config = dict(
    n_kv_head=4,
    attn_scale=0.125,
    init_std_down=0.0551,
    decay_fraction=1.0,
    batch_tokens=[32768, 65536],
    train_tokens=243600000,
)
Each number is 500 + 25 x the weight over its row's rms, rounded and kept within 0 to 999. Layers, rows and columns count from 0. Numbers have three digits each. The size before them is the row's rms in percent of the matrix's.

# layer 7 MLP down (transposed), 1344x224, rms 0.0551, rows 61-102, columns 96-127
091:488497505513454499505519491514507489493518526522462471543494542517520502529472519535528489490481
089:531513458484515492515526479513538499454504516464522518482486511478547531478517475519499466502510
100:521509498449531516488515516487528480500531543480536438444533486466462506548494512529504487492497
101:477496539490493476485493496475528474475512523546466506474473515523509525510530509491518497476539
103:478525520477513511527515522502487475497505513521487543461485497504475494484512489483510453505506
103:516526495483533510488479485510495491514454506501483484467477500478531514523504507493479531495494
105:500506506511481500485530490528469492482494498509500527507462504510462527469501486497474511514525
087:448501526480488525479494448512464467530528512523510507501511530470499488529499520510541509503481
099:497518519499536468516491498513550504477478502518480530475488528500501541494507508504484501504518
106:487503476521487524513496534470515497515490486487504527494521459463492466476488497513485512487499
098:456467498484488512504494492474493480517504495455504506533532490442498485512519512499439528496454
098:495558518503510504481451523489489478494507478483511486496499548504532484485523483545462529497459
101:481518509483480494475458466498517530490517526498492524512488519493499483485488462468488533549507
106:515463503530500498543477495487485522521531502478480533539456457493495494456475486468477483487546
096:492535512506525478519518491494523513507471510523488540476479512478506499519540466462499462482454
089:506466508523494486514478460500512489534516494485535499501475520507486466510470489495413539492507
098:481512514503518545479487465560476471462505519502496484475499501459491535531486492448535447537479
093:549534509483529479482483503508526492513488533481505511537513454539475532485493526525457469486432
099:541491480517494509499498512527507455460531562553496477591495510527545510502499506486523525491478
097:471455498512504491494512518462523526461534484472530524510515456466459493512517551515490500488520
099:526532499473529474525452514471532507474468464534497484497498536500453504504522497529456477512498
099:493502486486547513469533501493449448492506462523510491522510582514552486518451490502533542485498
090:444480547518539551507466493517524513528499553521450500530462509499461522480470520478484529498551
095:543508485470575520505458509483508554513476536508484469522510473465497494539513472512467540503531
102:505483514465510485494513515495514504497543473526507483493504491527548470522511587501441462500459
095:472526486515500460494520498500487494487487481502502509496465519522579521480491514453513486547517
103:513497523451494464535509515509521501573459502548522490495512498523494503431497514506522466441511
097:472499486501525500514502501503499486473508471524492493499525455538505489465477487491500525530516
107:488532535483492524539496479478504472526517542514503526498486500517478513547526503516484517470489
098:527494506517431470475498463496520494469483494491503496496514484494541457500514496496482501447554
106:492490489505528481494494499566456543484503500495491493518443507491473493508489498518477499497548
095:505475522476496498519499508524463430527507499505492501524489503499514480468479469454501486506495
109:499538513489466496538512498500505450528485484501500473531504520549510508527520479495456472527520
103:495488483466465480487480505472515514481465527495501495500490542515443476486482479479481491518507
097:458507481503492495519487500501472482542505485514502510537483519550464492491548459516554476501483
089:504511449531520522501499509521506510494462490498512514481449534519525529480521524478488488474486
098:528498520525475554522522499494472524549550518496521501483491518519477474532512487472478547479544
105:555441478553506496508477511494502473482528464454510467511496508477534468518515500530501518463531
103:533510498511508465513490470533550522526480521511521524522461510526527512491509504496520544472507
095:493508470497503502495537513460486493476466499504487532514478476540508523448469528522535472504478
107:485505518484424491459517454493495502488511537496533526505466463482498535480494544523524501526515
092:548492506502493475440525457524546516543454479518559497501492471472467488503506473539485510498504
# layer 7 MLP up, 1344x224, rms 0.0551, rows 62-102, columns 96-127
094:441502499541483505540523541510484508513473521512497473503480533495474493511469546484460510483482
098:486479532521465508472468501497456491476510543499489542539490484495474491504488524514510520468496
102:515469524488506518500451554511441532508494498488442478533489483494489550532521491475479491488476
099:510460481514463564564492495473517480520547499487520539520533543516495485508519525517488530531493
104:467504537547552476520491454551515479499508527479527481505535536521458567520471504546511514464522
102:476532519515503506492533534486474544500517523513482484516511517492505475526490503486476550504502
089:442511516539471550488532496478511480544479470549511463515504504502479519485554529480534512500488
100:510530477472506507488515518480458467477507476496476495470451498535504528449510533519483501505489
100:491523499482504462511473507460509533536531505474486485485536517542528506515509494523481514488509
092:542527488501520447534484496476501515493509463487530526507514558520503549533492457460500503507552
100:478490491498515495510528528538462445507454551447521524438498445501495509506459528482539521469509
097:521518491509514525501468464540492505512510502445506468510475522514475479470479500523499523531492
099:507487510501507514457510488509496548487488483478495505514453492509479488532462439468489467521479
094:470463490510488474470477525509485474463464471487492525461501475505485488507549495480470517527512
122:480517495516503491530478479489504572465511504501512491502475503507524497516442515525415498531510
099:458500492459456508511490544488496522513548477488441492488494470495516511510547504505490548511531
100:495504489501505474544522470499500513498467462514460483527536497452502470480522492484482544489487
096:523478493509499499553522472501485445471521531496508504510473519529474454459487500536473489536452
105:458545464487517516500524529470535532482500502501508507553497504522513476456474502512490511533522
093:479428503490512479496473517505515559480538488520461475512531447498517502484521516480476471511507
098:498529520501530441506504531494489498448463537456491503482481509520490526494476504510504524547515
098:490486452513447509492511490499510486467471506483451515483501532478508455458541448459508502487491
097:498488511508459460494505436500494501538510487554492510459516463508486510479488530435479491500492
100:489495453537522464493518500478480492516492483493486499520508494504482521504503505466496475475516
092:521509494484504516517467513521474521484471517495537460512488426492486491519484479469455459509482
101:539557531523545486477505512468494454460536474476523523520495540478500559499487528516531506551537
092:487498537520514468518463463453525501537530448482521477457502528510471517510527485501461523456478
106:494487490487462530505503471510510495530484553500488499477531494504524539491477512470506513487486
096:530489449480526503503506489458474515516494482491499482525502497525534493533485520564516543504486
099:479534496522490506514463509499508485502475464507512462505491502488457504483519503483517483463484
095:500516533528479510515504497492512485530446484498498472491519492513522492504481474478484500514501
099:511520495508470525493495493521508519509470513502491498553522477493509502494492456534513472504521
096:496461511477541493529428553560506475473491486494468462474493480484491520460501525419527518487510
098:493530446478498519532519485507535498499547508485464524499470503491467489509477542514514508483508
090:438507533507508520493506497537487534517553484520505466454496480519503500478462435509474501532517
094:516488498517483530511494525516524518475512529510516497508480540511520490488502472507524524523512
103:477497556507497513531478488513447484480451474534514531471490548511498460445483463506476487494479
101:485465515469492494505518519523497499525513482446509522449499474533492453472529534512544505480555
099:493484486479492485469463461497524531505452514484502525528495473489521515544471498517491462525526
097:535504484530500512500509485484555450513498486460523472494527490527488486514528449544488511520490
095:507496497557506516508512512438509495483543508489503483531475506475466530507444557457472501488491